Part of a small language model's weights.
Architecture: learned positions, biases, untied embeddings.
Each number is 128 + 24 x the weight over its row's rms, rounded and kept within 0 to 255. Layers, rows and columns count from 0. The size above them is the row's rms in percent of the matrix's.

# layer 9 MLP down, 256x1536, rms 0.207, rows 68-94, columns 768-1023
size [102  98  98  98  99  92 102  98  99 102 108  99 100 101 100  99  96 103  98 100  97 101 100  95  98  98 101]
[[117 130 140  87 153 119 118 121 113 101 132 117 125 114 105 167 131 131 149 145 107 111  80  89 110 148 159 110 166 147 140 129 118 105 154 142 125  69 159 137 105 107 156 128 140 148 139  99 132  92 158 137 129 135 127 155 136  97  88 123 124  73 136  98 143 128 216 180 110 141 121 155 128 155  96 110 140 124 155 130 162 147 152 113  77  97 173 140 117 144 167 158 147 104  88 162  98 142  96 120 152 126 138 116 110 122  89 123 123 160 165 135 149 161 112 125 132 106  97 142 129 145 138 172 141 112 116 129 113 146 131 169 119 141 110 130 127 140  72 145  65 136 100  63 126 122 148 109 160 164 115 153 124 128 157 100  84  79 122 116 169 130 145  89 137 131 120 156 107 115 152  99  89 130 172 146 122  90 102 109 101 117 147  84 124 152 127 169 135 135 102  85 122  85 158 129 114 117 139 141 152 162 113 155  83 100 141 102 158  99 108 142 140 157 107 116 158 107 101 164 136 105 135 142 145 106 147 160 121 146 128 121  99 147 146 135 153 147 120 121 115 123 160  98 146 119  87 117 114 120 168 148 133  50 122 143]
 [108 138 102 107 134 134 158 157 171  68 123 123 159 109 151 127 153 103 136 144  88 174 121 119 132  93 152  95 113 194 125 137 125 106 109 160 122 178 146 136 128 131 117 133 125  98 111 168 130 111 142 126  91 114  98 128 147 140 142  71 147 105 149 121 114 115 106 111 119 108 119 160 133 139 101 130  96 133 152 127 115 139 133 158 106 146  91 132 120 182 135 169 107 129 122 106 101 153 142 114 148 126 157 123 116 137 123  76 127 164 102 149 129 120 126 158 144 115 142 127 114 109 114 100 166 108 109 159 150  86  94 135 139 144 102 109 149  88 118 132 131 147 106 127 112 176 139 100 111 156 118 104 105 144  91 170 181  76 163  63 140 170 131 125 115 131 116 134 167 112 136 140 154 169  90 154 112  71 106 133 126  95 127 176 155  63 142 144 142 128 123 138 104 166 133 101 121 120 139 176 178 148 136  82 109 154 121 166 118 149  93 122 143 113 148 130 153  94 111 123 123 143 130  75 129 174 100 122  62  93 158 126 157 115 174 127 147 187 123  97 104 152 127 121  92 121 147 138 147 148 137 120 107 151  75 145]
 [163 166 115 122 122 121 123 161  78 143 129 165 133 113 141 154 127 158  92  95 115 131 133 139 100 140 132 114 116 127  90 148 155  97 122 104 111 133 128 126 107  95 150  96 157 105 126 157 183 148 145 128  80 124 127 136 152 140 114 146 111 153 137 107 191 139 136 124 130 100 113 119 131 143 143 159 141 110  98 138 133 116 174  99 188 155  90 144 148 148  91 174  98  92 140 126 115 140  79 134 189 141  74 153 119 128 136 128 167 163 117 155 141 148 146 136  43 130 136 105 167 162 111 107 123 148 109 126 144 117 137 111 126 119 140 167 103 134  92 131 150 151 120 128 127 109 152 112 110 111 129 141 135  93 100 131 116  91 114 138 111 113 155 157 118  53 131 118 131 122 146 130 142 161  98 149 129 109 148 152 128 137 167 120 136  63 178 153 132  97 132 113 163 108 149 151 118 111 105 116 151 136 112 120 131  90 137 137 119 154 137 150 143 100 160 113 136  91 142 158 144 122 155 115 153 116 123 110 126 139 165 154 137 153 130  85 153 134 108 119 109 113 109 108 149 144 133 179  94 139 102 143 151 126 153 123]
 [127 152 130 104 148 129 108 119 151 165  89 129 184  90 129 191 113 140 133 151 117 121 121 101 188 134 104 151 128 134 195 143  97 111  74 143 155 137 154 144 115 123 151 103 140 125 133 115 148 121 126 127 106  78 113 134 119 117 153  77 114 142 156 164 181 150 148  97 162 119 142 101 108  98 148 116  88 112 132 153 132 110 109  97 140 106  98 135 121 137 151  83 139 131 155 141  92  91 109 116 105 129 145 141 133 152 178 136  96 150 106 126 129 130 153 138 129 125 161 106 162 137 138 145 124 155  97 119 155 136 109 140 110 134 140 165 172 146 150 127 135  87 123 136 141 117  97 131 147 184 131 115 134 132 119 148  98 115 153 158 169 110 155 126 109 151 146 129 111 131 167 134  81 102 133 124 144 126 139  87 124 139 138 137 165 142 159 151 139 115 129 104 103 147 128  85 119 128 170 136 170 149 127 147  87  98 110 113 110 152 122 127 149 133 134 152 136  87 191 144 126 142 136 129 168 117 123 139 151  96 117 131 150 146 120 172 139 131  99 152 120 142 113 124 154 163 141 125 144 107 146 128 129 162  90 121]
 [132 119 123 165 118  88  89 129 122 184 128 112 104 139 128 157 141 144 118 160 155 122 165 106 101  95 157 133 109 118 149 147 163 119 144 106 151 168 121 128 135 148 127 139 124 104 125 184 108 134 149 140 101 115 131 104 121 167 116 136 118 122 119 161  95 105  75 145 105 102 152 143 128 127 137 116 119 103 145 109 147  98 157 138  82 111  86 116 129 124 146 112 126 106 146 126 152 103 156 135 155 101 125 138 110 139 161 146 147 158 112 108 150 129 133 114 140 132 148 131 127 114 108 126 149 127 159 150 152 103  93 120 136 103 131 140 146  92 137 114  95  87 159 125 215 109 114 129 153  92 137 134 120 123 153 142 103 113 141 148 146 116 169 106 130 114 133 140  76 131 102  88  92 167 137 128 141  97 118 120 107 150 109 108 125 119 158 116 122  95 138 100 106 121 108 159 118 129 112 173 164 147 160 104 129 100  78 116 145 141  74 134 137 195 110 116 104 132 106 157 103 122 127 107 137 167 172 162 196 140 140 106 116 124 120 179 123  93 140 120 152 111 174 121 137 135 151 131 145 146 111 147 104 156 139 105]
 [120 127 152  99 116 106 124  86 140  85 142 115 137 117 134 134 160 116 159  95 133 144 141 134 143 126 102 170 123 103 136 178 128  98 152 133 104 143 156  81 125 151 140 122 126 104 159 138 110 163 102 152  71 113 154 143 151 110 112 117 114 118 126 100 120 118 139 143 104 114 164 153 138  90 108 118 133 105 113 182 117 143 107 151  87 159 123 130 133 160 142 141 121 137  59 146 167 120  94  91  91 146 134 142 137 111 147 135 141 127  99 148 121 161 113 132 101 113 127 163 136 143  83  79 176 136 149 129 110 157 127  87 128 126 117 126  73 107 119 114 136 128 120 131 157  96 118  71 126  79 122 133  92 113 161 154 159 115 122 101 128 141 109 132 129 133 153 115 134 106 142 126 116 117 129 143 122 179 156 154 138 149 143 121 106  93 140 149 153 163 123  81 118 183 171 142 118 139  85 135 141 143 123 119 161 110 113 155  98 113 106 170 115 122 122 154 109 183 116 123 146 147 127  88 111  96 126 119 159 138 128 131 108 138 144 145 109 112 148 114  90  84 115 102 140 142 148 154 111 117 145 126 153 110 110 114]
 [110 147 161 125 116 120 160 120 136 144 109 112 141 131 105 139 136 128 127 149 134 171 134 134 105 109 153 142 158 131  86 176 109 143 112 127 109 136 121 165 122 103  80 141 175  87 135 118 150 145 126 155 124 138 125 123 112 153 148  94 161 112 109 120 162 122  95 100 143 128 179  99 103 128 123 127 134 122 138  81 111 126 180 100 115 125 115 119 117 145 148 109  87 140 123 136 149 160  79  94 172 120 121 167 171 108  90 155 136 107 147 126 161 152 162 167 130 156 133 112 147 112 105 163 118 126 127 134 136 106  86  84 131 110 152  95 123 130  99 151 132 157 180 109 142 128 112 101 122 133 158 132 173 108 133 112 151 115 131 141 133 131 143 104 152 103 139 136 145 135 106 168 135 125  98 109 139 139 111  98 101  84 167 106 134  89 135 123 133 134 170 170 123 128 152 167  88 120 153 127 112 154  98 117 182 152  97 170 113 125  96 154 114 102 115 143 129  84 152  97 143  89 156 143  86 144 119 126 131 146  90  76 147 107 118 110  95 143 117 132 119 121 117  88 162 142 128 149 174  99 112 119 165 107 104 176]
 [145 126  80 104 104 120 127 134 117 134 138 139 152 136 110 151  92 102  98  86 115 149 170 152 147 147 138 113 156 121 101 129  97 131  99 135 118 126 105 117 149 120  98 160 124  65 120 178  96  71 130 113 125 159 102 117 147 126 133 104 141 135 168 153 137 151 132 117  94 148 124  92 138 179 131 114 120 129 128 152 107 148 149 114  78 119 146  87 174 144  92 126  72 149  91 174 129 245 142  77  86 151  99 192 149 115  96 113 122 129 131 136 142 117 101 129  85 126 189 134 155 112 125 120 201 144 138 131 141 148 148 120 118  96 120 158 108 125 126 129 130  87 111 144 105 139 169 127 137 102  97 123 143 119 115 119 127 122 124 128 103 151 139 119 135 102  95 152 126 117 123 149 125 168 145 121 150 128 119 111 150 129 141 118 120  89 172 134 131 107 119 134  85  83 136 136  86 127 132 114 131 124 127 139 113 125 130 134 122 135  93 146 114 162 115 142 119 170 147 149 164 150 100 126 141 148 140 112 121 160 104 104 133 121 123 144 126  95 153 172 110 147 160 126  98 122 122 147 138 136 137 119 169 181 113 124]
 [119 119  98 107  82 118 146 100 162 107 110 145 155 125 146 103  96 105 139 152 148  92 129 145 113  89 134 109 133 100 110  95 144 134 125 124 135 162  66 183 120 143 122 125 129 146 147 170 137 128 149  90 139 153 178 148  73 154 122 121  94 113 153 134 132 108 132  66 176 156 104 167 137 123 104 152  85 172 152 136 147  91 127 154 130 120 126 134 104 128 126 121 132 115 106 133  99 130 178 107 143  93 134 110 146 147 117 122 104 119 107 115 147 136 147  98 160 141 135 174 128 118 153 146 138  88 115 120 130 135 143  90 133 132 135 158 102 118  86 116 135 146 158 140 134 123  74  85  99 134 137 118  51 115  88 176 129 143 110 160 163 150 150 126 163 149 108 119 121 130 145 150 181 176 169 141 124 123 123 164 149 105 101  91 144 194 104  94 159 125 172 134 134 126 113 105 135 101 115 103 102 132  99 130 128 151 157 126 102 112 131 177  71 116 138 123 137 103 116 103 122 130  91 151 129 106  72 127 191 128 104 141 145 124 140 142 119 170 141 115  93 143 175  89 147 120 111 107 128 123 136 136 135  66 167 122]
 [127  98 139 122 152 146 150 135 139 110 111 106 138 118 117 183 109 137 147 130 134  92 170 115 109 126 127 145 135 122 114 174 126 155 161 128 100 178 144 112  92 112 118 113 140 117 133 133 121 127 151 126 137 129  84 121 127 125 146 134 150 143 114 125 143 125 145 141 130 100 115  98 127 126 143 122 130 130 141 110 143 165 153 156 147 167 174 172 136  91  86 153 115 117 119 151  76 132 121 143 164 128 112  95 118 148 128 116 174 147 148 124 124 102 143 141 131 164  89 173 113 169 103 135 144 163 115 142 120 145 132 132  96  80 128 129 136 156 122 173  95 119 120 161 130 127 150 122 133 138 151 138 157 137 137 106 138 123 144 153  97 159 108 131 112 120 135 146 114  87 124 115 116 117 172 119 130 124 181 110  82 160  95  99 141  66 125 136 146 185 117 162  96 101  98 141 109 160  96  95 110 178 106 137  89  97 133 127 130 121 127 175 127 108 144 128 119 120 134  90  96 145 167 119 114 118 155 102 153 115 110 129 137 124 123 157 125  87 170 129 150 118  85 141 117 156 155  97 156 178 132 122 178 142 132 111]
 [137 109 157 144 168  93  75 103 130 115 153 131 132 121 109 131 159 150 107 166 124 158 149 110 132 136  97 131 145 103 136 121 100 167 132 131 139 112 149 131 130 123 139 120 155  97 166  90 108 144  95 105 105 122 129 144 125 151 150 145  87 131 127 128  98 112 192  96  87 128 125 147 125  95  90 121 131 132 133  86 111 153 137  79 166 193 109 149 134 178 101 148 168 132 131 178  92 111 130 122 132 127 155 103 118 144 116 165 131 184 132 118 125  86 161  93 139 135 138 166 160 130 129  92  78 122 107 118 111 145 147 156 118 114 118 121 130 108  76 139  83 149 128 130 176  99 153 119 139 184 128 154 162  82 120 158 120 128 125 157  90 143 109  90 112 170 156 120 119 144 107 145 199 127  82 100 137 134 156 153 138 164 165 111  91 136 143 136 188 134 122 130 140 125 139 132 174 132 123 122 172  94  79 138 144 125 120 105  76 109 122 133 127  79 127 131  83 151 140 151 123 143 124 136 131 113 143 112 164  94 116 128 125 135 166 183 176  97 124 137 100 121 103 126 126 129 153 104 155 130 106 111 159 121 139 144]
 [142  90 141 122 164 169 141  72 104 120 185 100 142 134 125 121 101 129 102 128 132 140 160 148 165 153 161 186 135  92 161 104 187 144 152 109 171 102 121 163 164  93 124 127 139 140 181 121 105 109 146 121 149 101 104 117 120 158 139 121 166 143 164 153 110 145 146 128 131 130 104 135 139 102 186 120 113 134  70  76 128 118 115  99  87 143 132 131 173 158 157 119 169 160 137 151 133 149 128 109 135 145 152 125 138 107 136 134 110 134 144 144 119 137 106 117  91 118 119 130 135 140 120 128 144 130 160 197 119 165 107 142  84 122 144 124 166 152 110 104 102 147 135 159 162 142 132 149 145 145 116  82  78 165  78 186  93 150  90 152 163 138 113 110 110  91 148 113 122  79  94 131 154 131 127 146 159 133 141 148  99 115  83 134 120  97 148 162 137 119 110  98 155 136 142 118 120 128 126 154 157 174 118 138 127 158 138 117 157 159 126 120 145 174 135 123 162  86 158 122 151 111 140 119 126  71 118 106 105 139 114  80 136 126 124 154 148 150 141 136 166 113 129 141 168 183 104 137 125 153  94 176 132  84 132 145]
 [146  93  85 149 166 116 147 169 126 108  80 144 106 132 132 141 150 161 121  94  97 121 147  85 136 122 134 192 110 118 141 114 122  81 117 105 130 154 123  69  88 133 103 144 109  85 166 123  75 144 114 161 142 115 149 108 135 172 116 109 127 134 101  78 118 125 142 119 129 105 135 140 163 106 132 151  94 113 134 130 149 158 130 134 160  96 181 123 151 152 108 123 134  93 113 127 121 109  76 155  86 166 117 139 103 145 111 145 157 147 169 103 118 187 131 126 117 123 157  80 116 158 125 141  92 113 151 156 138  94 118 109 149 114 108 126 121 162 107 115 137 128 144 139  94  96 137 124 108 130 144 152 149 148 139 125 128 148 150 132 164 113 181 152  95 139 120 100  88 133 133 124 160 154 111 156 127 161 169 129 139 102 173  62 100 146 101 150 157 121 129 110 129 118 134  93 151 156 127 124 171 163 134 140 121 137 126 128 123  72 122 161 146 134  93 128 109 107 140 130  98 149 108  68 109 140 124 151 173  76 146 150 122 150 123  99 141 133 142 111 111  99 117 128 156 143 133 183 140  93 128 140  92  86 158 109]
 [167 113 129 134 168  79 147 123  81  84  96  96  98 136 128 142 142 121 152  92  92 127  95 147 156 106  93 127 135 125 118 115 106 130 131 152 150 184 114 105 129 163  94 107 116 126 140 109 160 196 130 116 103 135 156 126 116 147 156 166 121 124 109 104 186 102 135  97 125  97 105 158 191 121 113 142 122 134 124 164 131 145  81 120 112 106 140 127 148 115 133 166 106 107 118 123  74 124 151 172 139 120 114  96 131 154  99 125 115 106 133 147 107 131 130 143 144  89 171 146 159  71  99 152 158 152 120  98 135 112 142 120 113  96  98 150 105 115 149 114 126 139 101  99 155 141 141 110 148 144 145 100 113  99 104 118  99 105 152 139 129 127  78 129 125 180 117 114 112 127 137 109 158  83  96 140 157 119 142 135  95 153 148 156 148 130 151 154 119 142 128  96  83 107 151 164  83 135  63  73 152 138 154 110 181 109  84 162 148 117 140 104 131 123 131  85 170 130 122 117 142 108 150 136  98 145 138 122  93 153 127  46 132 123 132 136 139 177 108  66 156 169 133 116 132  89 123 122 140 130 115 125 138 158 111 133]
 [101 134 100 155 159 143 168 153 133 172 115 127 122 155 122 115 133 136 123 147 123 134 168  79 162 145 135 116 154 145 130 102 126 104 161 127 106 115  84 135 113 100  63 135 113 152 113 146 147 143 156 102 104 144 124 121 160 181 106 116 129 137 109 108 153  95 170 116 140 129 152 124 140 138 174 135 111 124 135 112 124 181 154 154 134 130 121 107 156 129 132 146 113 129 120 163 121 104 130 124  87 157 147 128 126 129  73 142  94 142  71 140 126 143 166  95 159 126 111 137  91  85 123 117 129  84 184 124 131 136 125 138 118 156 181 110 172 138 113 146 115 116 137 108 135 184 150 150 143 130 140 166 141 146 146 102 130 115 102 141  96 139 162 125 137 130 124 158 136 114 153  99  89 176 112 116 156 158 114 132 118 138 142 150  98 112 154 113 114 114 143 124 137 173 146 122 128 160 118 116 118 104 138 124 129  78 126 126 137 123 157 180 139 131 105 100 114  98 168 100 136 135 145 127 128 134 126 132 126 121 109 127 163 105 120 109 146 130 120 141 190 150 121 112 119 156 136 112 150 117  69 131 170 120 111 112]
 [179 121 140 152 113 139 128 108  93 126  49 160 136 101 143 121 130 155 122 132 106  92 137 160 145  88 133 142 127 155 115 194  91 203 104 121  69 158 124  97 141 165 143 147 142  53 134  95 122 140 164 152 145 109 170 108  96 136 112 138 126 148  91 161 108 149  91 179 170 167 173 113 104 121 110 152 143 143 143 129 166 121 141 146 122 184 141 128 104 153  84 140 102 154 157 162 102 114 119 145 156 124 154 116 147  98 125 177 137  97 108  78 140 140 119 120  66 144 130 150 128 168 104 127 152 170 118 120 121 152 113 167 155 124 108 104 139 119 130 139 147 157 125 126 177 111 121 151  98 131 150 133 100 138 128 150 153  99 105 110 154 132 118 118 118 126 122 152 122 117 156 121 112 132 143 127 179 101  93 145 108 188 132 177 118 150 129 145 104 138 117 145 110 104 116 140 132 120 105  95 140 186 131  98  99 128 106 132 116  84 117 135 118 108  96 118 144 156 128 163 115  91 129  54 134  97 160 107 105 148 119 145 123 134 120 152 122 132 116 124 127 162 118  97 124 104 135  70 164 112 114 135 153 108 148 149]
 [129  97 116 132 110 104 126  94 101  99 102 118 113 143 130  80 131 109 139 114 126 144 122 150 142 113 123 123 147 127 175 128 116 111 102 139 128 163 126 172  95 107  78 116 155 124 122 145 101  65  95 120  98 163 116 153  89 147 139 113  96  88 122 146 147 145 165 126 106 127 142 119 114 126 123 120 123 174 119 171 128 117 119 139 125 135 132 134  76 113 101 136 139 171 125 137 112  82 110 135 115  84 126 110 116 126 123  93 103 159  93 160 161 120 124  98 153 151 142 125 142  93 136 118 103 110 112 133 135 130 140 108 119 110 143 126 134 137 120  84 104 108 105 142 175 126 140 131 142 111 114  99 144 167 100 113 138 116 138 131  88 101  85  94 141 146 147 139 136 176 128 145 118 133 102 106 127 124 127 144 116 127  54 101 140 163 153 177  97 145 168 149 109 155 130 108 132 142 104 105 128 132 132 141 133 130 153 121 147 157 119 145 116 127 133 164  94 118 135 110 112 124 169 132 190 118 147 107 154 160 128 140 159 149 140 105 153 133 128 123 138 136 131 137 103 117 104  97 149 136 133 110 142 117  95 168]
 [160 168 107  95 100  98 101 157 131 112 136 150 106 145 128  75 111 104 178 141 135 129 151  96 169  86 116 114 110 143 120 120 134 126 141 124 113 101 141 113  72 132  63  82 124 163 156 126 128  46 162 111 128 153 126 128 113 168 124 161 146 166 119 136 145 117 120 112 127 154 148 137 134 107 134 131 122 126 137 136 107 108 165 102 128 101 142 137 119 119 136 191 133 123 190 109 115  83 144 124 110 139 145 128 135 117 148 134 113 121 127 170  87 102 182 135 157  97 149 118 118 110 155  94 147 111 152 151 136 141 105  95 175 139 117 164 141 114 103  96 140 126 133 105 115  85 124 134 130 111 154 168 164 152 186 109  97 109 128 123  98 142 135 120 132 123 110 115 139 147 155 153 122 125 138 130 135  74  84 120 144 114 112 108 154 111  54  92 112 115 127 122 138 139 121 105 122  90 152 136 113 153 128 157  69 121 144 140 105 139 176  81 105 125 173 141 139 119 145 139 158 154 119 127 136 130 110 158 147 120 108 138 124 169 144 150 133 119 140 151 144 115 103 161 110 131 122  92 158  99  79 110 107 130 120 152]
 [131 108 149 127 103 122 166 141 136 144 120 109 134 107 115 164 128 156 129 126 177 147  82 126 104 157 145 146 150 124 163 128 176 143 108 124 146 140 162 140 111 105 154 156 137 106 125 125 142 132 111  80 105 170 154 120 151 115  98  93 148 115 141 119 152 109 122 178 167 149 106 156 127 138 121  76 124  99 176 153 121 161 149 149 136 155 114 121 108 160 141 146 123 145  71  97 149 101 109 125 141 106 128 133 141 135  98 173 152 145 115 113 156 159 121 124 100  99 116 125 150  87 126 113 109 123 136  72 154 132 134 177 136 144 102 127 158  97 104 156  96 100 148 147 150 160 114 136 108 112  98 148 113 104 178 155 112  97 146 138 136 162 139  95 165 132  81 112 148 129 136  84 148 151  90 162 134 126 143 120 105 148 144 102 106 160 174 134 158 110 150  83 112 146  97 169 135 134 114 124 133 103  96 147 103 108 192 127 128 160 150 134 127 162 104 134 131 112 136 118 126 120  96 114 102 112 143 163 157 117 113 139 128 150 145 141 145 121 124 123 149  85 154  86 142 121 105 103 116  79 161 149 125 100 168 105]
 [162 111 126 148 127 187 130 106  76 146 129 124 130 134 134 110  92 158 143 138 126 134 121 170 110 116 167 148 182  99 112 114 103 149 147 129  86 131 123 158 121 139 115 107 133  90 138 119 105 151 106 168 125 114 129 117 151 148 136 141 172 101 131 110 156 130 187 100 155  94 142 156 113 157 150 170 111  95 140  96 110 107 129 155 124 128 138  78 150 172 127 125 114 123 150 166 157 113 131 139  89 126  90  89 139 131 139  91 123 128 127 131 100 169  82 152 102 152 101 160 133 132 132 157 115 125 101  92 116 114 102 121 107  93 134 145 123 110 137 167  80 112 141 123 135 123  87  96 121 157 149 139 103 145 124 101 119  85 134  98 131 117  86 118 134 129 128  93 127 105 128 161 143 149 114 145 113 140 132 111 123 133  92 153 116  89 158 148 108 130 115 148 130 137 185 117  79 121 105 110 112 142 126  90 132  70 111  94 147 142 152 113 112 119 164 128 126 159 144 146 136 106  99 154 110 147 158 146 174 109 134 119 122 154 126 119 107 133 105 138 108 147 166 132 129 114 125 134  94 140 142 132 130 185 128 136]
 [155 151  60 130 114 140 102 116 165  89 149 114  96 135 119 163 150 139 127 114 111 113  93 147 151 127 147  76 124 132 131 120 118 143 126 133 121 103  88 150 101 138 118 129 117 140 118  96 127 165 160 104 132 101 111 134  84 142 117 155 218 129 102  85 142 116 138 135 149 128  81 125  72 160 134 139 194 133 154 113 143 106  81 136 152  98 111 150 121 127 106 156 135 126 129 136 143 115 122  90 164 144  71 119 141 126 154 147 108 114 122 117 121 157 151 124 116 103 121 115 100 134 119 112 144 105  87 134 139 152 121 142 128 120 174 185 123 167 135 169  81 122 102 164 120 153 114 130 166 138 136  76 123 147 137 128  79 133 147 114 103 177 112 141 119 136 140 128 113 154 111  64 127 131 141 131 105 143 167 156  98 127 150 147 142 147  87 151 166 147 114 113  97 172 130 107 141 107 153 157 196 116 137 154  70 114 137 192 122 140 136 147 118 149 130 125 115 145 131 148 145  82 131 108 131 167  93  72 106 146 136 115  90 118 140 124 152 171 124 150 123 144 139 115 132 115 139 110 105 112 151 136 129 142 166 147]
 [150 101 130 148  74 143 124 123 136 151 118 123 114 106 110 134 156 139 139  99 134 149 118 132 127 155 124 136 136 103 101 132 156 106 145 131 143  82  93 158 114 143 142 128  88 128 125  96 147 145 139 142 118  64  96 122 118  96 165 175 109 142 136 135  71 113 108 147 135 118 142 165 115 100 139 145 105 173 131 141 114 128 133 110 150 122 132 116 124  92  99  95 119 164 101 134 116 143 140 104 164  90 120 159 102 114 126  99 135 123 120 114 138  93 111 128 115  69  84 149 103 150 117 136 144 117 118 151 153 174  91 122 170 159 133 124 136 159 140 150  91 142 103 139 181 130 109 137 135 131  91 144 175 132 127  92  85  80 179  83 108  90 153 133 101 150 137 100 123  86 102 106 118 158 170 161 137 174 134 130 141 113 126 165  98 111 105 127 143 147 141 146 116 141 125  71 131 141 113 119 131 101  90  91 143 130 135  58 125  99 146 129  92  88 138 106 130 158 147 143  83 134 146 140 153 148 138 149 108 128 109  95 156 118 152 164 149 158 155 143 145 136  57 141 145 103 146 122 117 127 152 112 125 162 151 158]
 [125 114 155 132 152 110  82 134 138  83 145 103 143 110 118 118 132 122 127 155 155 140 150 139 150 120 150 137 109 141 148 170 135 144 124 111 125 128 115 101 113 104 158 119  84 116 152 131 151 129 113 140 152 126 127 106  70 121 112 122 159 164 157  94 131 130 180 172 118 124 156 152 126 154  81 134 106 143 125 133 120 154 141 131 126 125 121 146 111 113 122 107 135 131 155 151 140 117 138 129 150  75 146 136  85 129  83 114 151 135 127 130 111 113 126 163  87 112 102  85 103 165  80 142 129 118 128 108 151 126 111 135  80 147 114 101  89 132 104 122  85 151 141 124  76 167  96 107 143 102 154 156 129 121 122 114 145  92 126  95 123 138 120 186 138 111 121 121 115  86  91 175 150 137 109 136 124 171 127 115  90 116 127 166 137  99 157 133  75 160 147  47 135 123  96 127 129 101 123 149 119 152 144 114 131 121 145 172  92 126 108 157 155 137 102 133 156 117 125 162 147 153 147 145 102 164 144 165 146 177 151 110 123 133 146 161 132 119 131 139 116 128 133 106 138  93 118 136 131 138 109 126 180 122 129 109]
 [130 115  85 166 102 147 102 125 128 106 119 133 116 167  80 114 144 165 126 133 124 137  65 126 139 102 134 137 102 146 120  89 144 112 129 107 186 139 106 119 110 125 162 108 167 119 170  93 138 154 111 125 101 117 118 104 156 140 162 147 149 127  89 135 113 130 119 125  78 111 167 150 161  93 163 113 166 151 109 117 101 169 113 125 131 172 133  90 174 134 135 196 134  91 119 123  98  86 141 141 127  97 137  83 128 138 113 126 123 163 156 139 134 149 112 163 146  96 121 108 123 143 107 114 115  95 146 105 113  94 140 127 115 193 158 128 146 112 129 151 142 126 124 115 134 141 170 137 128  86 108 127  89 144 180 129 103 130 159 136 124 132 130 133  94 115 175 106 128 156  95 161 173 118 135 107 122 182 151 141 159 129  99 120 148 145 110 145 146 143 108 130 154 114 162 112 159 183 195 105 122  99 115 122 123 134 106  79  94 124 151  98 124 112 140  95 110 160 130 167  92  97 135  75 113 132 154 108 135 174  76  96 135 146 154 156 127 136 187 146 123 109 100 101 117 134 104  96 133 127 112 142 146 104 116 157]
 [119 176 128  85  94 139 128 118 136 148 156 136 136 145 125 114 132  89 117 170 146  93  93 142 158 131 121 171 120 105 112 122 141 103 156 149 121 118 136  85 121 184 139 137 156 128 112 143 123 160 145 128 143 101  96 117 187 122  84 154 121 104 174 139 166 171 116 128 152  93 136 140  84 133 158 123 124 153 134  87 143 113 103 164 135 108 150 155 152 134 156 137 116 116  99 157 107 153 114 123 167 123 145 137 149 153 121 165 104  61 114 155  81 129 153 123  94 105 171 106 120 113 142 133 135 149 115 139 130  99 122 131 126 100  73 146 162 121 109 121 154  85 121 110  76 102 142 136 133 143 112 123 144  98  96 162 118 175 145 166 162 132 103 124 136 138 127 148 140 129 188 143 131 124  88 105 137  78 190 162 174  91 140 110 119 177 152 110 137  58 133 149 158 135  92 115 115 106 125  98 125 114 111 105 195 135 164 119 112 121 169 150 135 110 137 112 156  80 168 135  90 129 123 146 149 124 109 111 127 140 135 111 134 189 165 147 176 117 118  94 126 156 132 125 135 135 165 132 127 161 125 124 111 112 112  98]
 [157 132 107 147 127 156 137  86 155 110 105 117 108  80 111 126 124 141  92  68 129 158 137 149  99 140 148 103  94  92 158 130 155 151 166 152 109  80 116 142  93 100  75 131 139 107  96 154 122 145 122 116 133 135 125 157 178 107 141 135 125  81 109 124 139 115 126 139 171 113 137 168  96 130 159 117 137 155 139 125 132 125 106 128 131 149 135 135 134 155 171 141 131 153 118  85 145 101 130 143 133 123 209 129 116 151 141 166  73 158 158 119 126 136 126  83 134 137 154 137 150  96 119 130  89 100 136 122 125 124 122  92  97 129 106 156 143 124 141 123 114 134 141 163  76 128 103 152 146 132  99 164 120 140 154 118 132 110 114  89 112 101 141 121 105 150 148 112 124  90 142 173 162 112 149 110 125 127 146 133 183 166 109  57 152 111 122 128 108 139 112 151 111 126  89 124  94 137 162 150 104 161 116 132 118 124 155 103 169 114 110  70 151  90 117 101 129  98 136 170 146 131 136  93 123 130 117 131 153 136 167 122 143 151 138 115 123 138 124 165  71 108 134 114 177 146 155 100 127 131 119 143 151 176 103 142]
 [142 124 155 158 144 137 129 164 105 151 140 141 131 140 136 121 118 137 130 118 108  96 102  91 135 138 174 128 121 161  67 114 129 142 143 137 137 152 155 115 152  98 116 145 155 177 124  85 116 116 145 114 133 126 180 147 128 112 161 133 143 137 149 151 118 138 113 126 125  90 147 117 159  97 135 159 118 110 145 137 114 109 124 116 122 124 158 165 174 138 106 120 149 131 197 142 123 105 158 148 117 119 158 149 132  97  95 153  71 111 151 122 137 126 135 158  80 150 104 158 137 140 135 129 147 139 148 152 145 125 142 147 121 132 120 111 112 154 118 175 126 140 122 138 113 155 147 151 136 127 122 117 124 162 111  99 152 110 137 122 130 121 101 134 141  91 186 122 114  98 163 157 125  77 133 127 119 137 116 162 132 148 157 176 121 111 119 154 159 114 118 148 156 128 125 140 143 132 113 150 133  89 108 142 131 100 124 169 172 157 122 111 131 133 140 101 135 148 128 106 116  77 103 166 102 126 127 139 136 147  78 129 159 109 156  72 150 107 136 140 140 139 125 157 133 111 149 164 129 158  89 155 116 153 101 104]]